From a checkpoint of a small transformer trained on Wikipedia.
Size: 12 layers, width 160, MLP 640 squared ReLU, vocabulary 2048.
Architecture: LayerNorm before and after each block, rotary positions, biases, untied embeddings, capped logits.
Each number is 128 + 32 x the weight over its row's rms, rounded and kept within 0 to 255. Layers, rows and columns count from 0. Numbers have three digits each. The size before them is the row's rms in percent of the matrix's.

# layer 6 MLP up, 640x160, rms 0.116, rows 627-639, columns 0-159
111:143122133129134140145188065151145091076116129120148135157164085163166122183171141115158102156127091137103137102065142114106101121171189161117142129127137138041119186171135177139175151112146095143156184159134162145116166168059116107103072157105123128122136116226165137197154143127112115172080096143116143146162210127157103112112131103108142124152129164138171101108167125169102134119121161124136098104088172095141065159098170167134070136077086079099094147133148101174123085110123169
104:101118142103134109134137088137122080139166098151116128102228128171163076099129133083155092173067112159140167110132142136080129204120150149106162080172138106117129139113145073099128125106177120127198092113073124138076175137138154112071122180120093131133158171115107105181118082095110123108134111038136134163069112130122117148093137130048132099126141133100136149114161128147102132152174156116135117166179123186172127138059182182153160115145099105189108150151151075119106109091131182
104:171089145142169090080109139113143111143168112108125127094103127106108160095106140169147139146099107055061199158130166122187148132083092129124132161079179149088097138141157140156101141072064155162145150189096139093151135160131167198103176140155116158126157118102141111148097183181114205137098134092115082046130125181113126135113159106134165084123119131140119156169157144109141133168103171155111123121182073085121113165101136175106089083139164129100101099057136106110171116143147072
103:129186169154151096131152115125111142164150200091156064163099111103091092162153169099094173112166132129058106141179124103092104191139108193131124130081161165076098120118127095135111096082068150095097180176144111150089150087106121142090117174147193163096112162091094146039135140106116113183095063108157132123138140105186136146152158143134112128092137144121099154157145179102159155137143078123123193125176112119152137082087166088100113117114141142107110166086135126088150154120086092
104:076177191117159095209118132138111056121094092134114147115110124202110110086157168104129091075121114104150171097162123171129117108136086168112133114139098149117127103174198136106124106152076082162121146151149172138115113122113129120090055138158132106085080097102160087208116145079156097135117173153161204176140139143130115118136146111156116155113079177108097126144091190105141164127081143161091157062169110103135203111147102145111135069141104118119100092105176159158131154114138130
104:148153185188127103138181104158104086129115133122082152173099096122100136112117113143192125108076054095136154182136152109149115117148124160140132126122143126077154173105165158113115151096191159142127155135148175165135158135114130184096134153143065168078074162090159193148084144081136136171153116104123046154128112130082107101151127104156118180154099042109070079099154107206156149119142120156172126164137155132145087105117121046113164159115153110073108146122081151156132141146148136
098:162115161110123117074145075138097153148113140127094123175078060111122112178069110118112066144076130212142184091193110102152138155151118111110155128177181167147101081158180125150101148062117080117108130198153167118079153148102174141125161110125148163105080096136134100077125115112158111129115186125189095095160099164174133109104119147128089132092126113150091139084141169155174134148138076154198158065141124112141114170166142143102156133171102194133161137132101095113159114142114118
106:152101135177075093090161102113150111151195116134130147101087132083103103106194142128141088079135173158086105152130112172127180081148097189156104180109155061164175091150126090159161122130117171147121114135129133108130088104158120110114159126155122188095176082158136130131081137085116169120141157167138163109136127106108144038147127062203180097127140172143131065104100145192158094148104141141141065122133069120136150148117191116136145143203148138127115132079107138099112136155081096
104:074094173152089127188141141078078151177098165112111132176193063143162106149142122161044145168158142114075124089150180082160104137100143095126071156162096111093175143142161127160130102127141156165164126150110173141184085151132103096074124138090133179131073163153110077118129152155111085190155082119180143090107095142148157154103154148096136118117085118132133116076097117098167126104111196120071153162093173119145176099105114131103160105126136070152145084093112145130115124079105121
102:121094092126179113120144121146071120156120153073113126116173130109105100108154198129145140162148155111128118117122155119084166149162131101192184165081066136202110137154129158217157106142078091151118131089173197131116090164111137088114152067131130081094113142156134160153088082127136066146142165131147147130105094129110099071153128182158108123067099163100196078103128147144123081133152116147120145135120182185099106156150084134107131147136177184070142124144063097111097129148083132
092:122141118178071102135090102126151173114136076169172106172170114103084158166133173201125174167072135115121116104139129153105111098119149143123110169167107142128106125138152135196124116127030133114119097128147066175104121122090134183151089093093131163138179177152104080102120143103140052165128176160095077173141118198117115124099036106160175156151171085157136113108098144096098102129122116129132096173112129098097145167091189111134138144127163167114165135067114095113148122147164127
103:120158158092169163227159076061162106155112132119125093149103074096114100153131107157153140114144131125118155137156092142179142085118178137117148150146172082081153099139112168073096121067087106153152124086136111058101084136183112133137094112151106136139174180102113148117140154182161092172161162126155126136137154137099119144071202187138113133065142108161096164109139106117097136128188166115101173095128168122106070143171156185109127129118147110060134114095158109103062093107127106
108:116097144148167134091124071126171135169096121187108081119162111102126113115184075138104118130105127156152128098105135183162066144178121083113139170111133165136075133129158075160096116149135184153143110122147199042167114069107100130105096125138084131126190149151163074126085157180156146136127117125143114211098127162120156150111117097154118175069181072073146159154159112074103091138138159162114133159137111078055101132126106156166125150123107126110133149124135178148148138164158202
# layer 6 MLP down (transposed), 640x160, rms 0.139, rows 627-639, columns 0-159
109:126096136136117174118144110101144062116132120136111132156113175120089145161082135161166115084145076147116139134143048148133100126162157133138101113135060126113166131162129102092162166096138152162087115109141156088217168131104119142121146176147170117174119115140053139120089114131066147123124080111110115070147104110042087091113087105181135132179108144117171097170093178108138120201127106139105167132183157058132193108128128155151137160152106154157195135076164144087141186108125152
103:027162139120147126179169180142195102132131164146127108138150085138103179153111077142141130157121116138143134156122085124109162104135132119155098169129111168134162141191097079085138101155089149097135119084134097135140167164095093135156098137123185150118141104087115056135083161126136137154091124221113090066140145133175092089121118152131179137156130160117098185174094131136089078099161059128086110109124107144131158150067094082102147155118092154133090093090190074159130126146189116
100:115127158107106142175126103120161062136103154166154156160127110135148142170089113119145112147099100220147076151127079158123095112122108172088127124171123057140113170154118191143109137135123140141153132076146155145101154145118100071090108080134153122091071119144106156134172070153085174139178130127098066146113152173144136103157142124190150188167112122072167136094077148108129132119145090199129126121181122121131131094027120168120123169089125144114050090119129086108161132185096110
107:140109095083122170126148117159122155040137109149131112123124100151104147123131122101175117121102111081108098106111157197133122036106082120133137156090128130137121098147152049106074153175123192108118110157144198115122158137149133129135190147073130167148106222143117201131123103146130156094130144136154120038121118137087172085110136154140162102164139123173156108124160161178124087068142124104177102110138137145107158106157133097170146120112061115139173154174097084091120192114130085
098:122091133145118111142139192105151100080115127144118178130104156168109125121111127109104115109184148158109238082124112092063109165075097170166110124127143206109125180110145081089077221131160124114080072075153127124119150088087094051121128122125121097190093201114156107115124134157121145098098119122131157149095101144122153133150054144129116132092150141114083094108154153163157096111159096078139155123089143171187177115157134130149114112133143162163129165121154143132085174164160130
104:157148107177105127098091110076077123068157189164150135164162069160195133143127148126104114121127113069102132081123122179159131141135167112145141117131120166114133132135120136093069113066188172154156175103148112087150122154085195148216121080059153112087109156120116131136113153098192147112131091129156123160112107108100111153140228169131133129112165182095148193139123144141111119104095121125094107095096117124104072173090109125118166066117097102135118187092150148131164110098122168
095:097066140050115144144155148115179102170141125146161116114146142148129152166142152155108085108101132092083125131119131118092139115132139148137139168144107083111130151115178128117094175071146143151084119084156118098164099107170098146077081123101054079177194120122162176193142138116102126119125076142104162196151161137112092127117085159095218123104095154128121161115095062131192137144092155115168155122147088096167142059163091141190113098104130122071157144123132147098180160191135144
108:086127066152159068114144127133077137143156142183168115117107113116137121088080130092051106120172179147204082077121162117138131118147179136106153161122154160155160131126115112110106115140127131154091119133203064174156123087082104141157121154114184125176125143113144117043090121154137098115153140120149128082137144156113115174187136167129092192166025104140146131077129075085132114151175158104105158114132085091176149141165121143117163165104125158093139085095122168089077117142145118
102:162116150145143116142172131120092123120173137127130100109069191129176188104091134060158155088115109093138161088140108166141050116172113161106138063164143180155136151077133121116121138110076124100132127131151113151123155134123097094100119162174112120092093138118135100108097123067188191168089136102082089146113077137153121118099170164136157103153085159127107135148145177098097162165122119150096063065135212171098106169111128160088153177144103131142122164182079158109105159208120127
099:172132118143155133156115129101145074177087130108093148122073122121085091112180123109127107110134037112119143063118173117152068180111112163101150119123152083160111168092177183137192125114164108131094125122131147112138150119143087138171191180149139120206112208146159130095131126098142165132157193142062068119140112152165107098115043113101171188100140092157106083071112095119150111150162123111116092124119131079133098103108161094140173075132183118148107106130165135113146127125134158
094:113073113149109125190149147138139165105174129082151061133125090131151170110108108156096059153095112099116190106150127140162124133134150062114112162069172138182129104132127098102112080090117114141083134133086143187179075154148121112142154117157075197158094167154207152083098124131152157110138146096117117111082145127155141158078159100115131182116096156123178166117113130167113162115085133115079152155139085127112115129141180047115206070157102158129098138139192132141118170109120088
102:125075161077132135127125193099117136193121078149105137150149150121153120098088153137132166104072145169143135144088195157124137157104098137124137100148122174163110190063141164094095164113143158129140111157144144114097100096177111131144177121183147131110124139105125110152152158064189170118159099125151096098120080155129134174143125103104154092117099211053110086133089112113163090052153149124123095168088060119106107180087105163059108124100177073104154118123133141167166114182149124
108:095146141139194101142134161100111139083148153092125089129113127177133142131078172125146122084124162162160117156069162154095097131117150142116130157136156102147037061122083110181114151126148177101104160173129156172142148094111101094108117090060166169121123111109149082151091131139124125114141189163132130094124095157117151077126139156076096063119087079066136187097165147187090155137153094099098095148159119122139141128204118140041083177105128134147124170124098167184165140136129088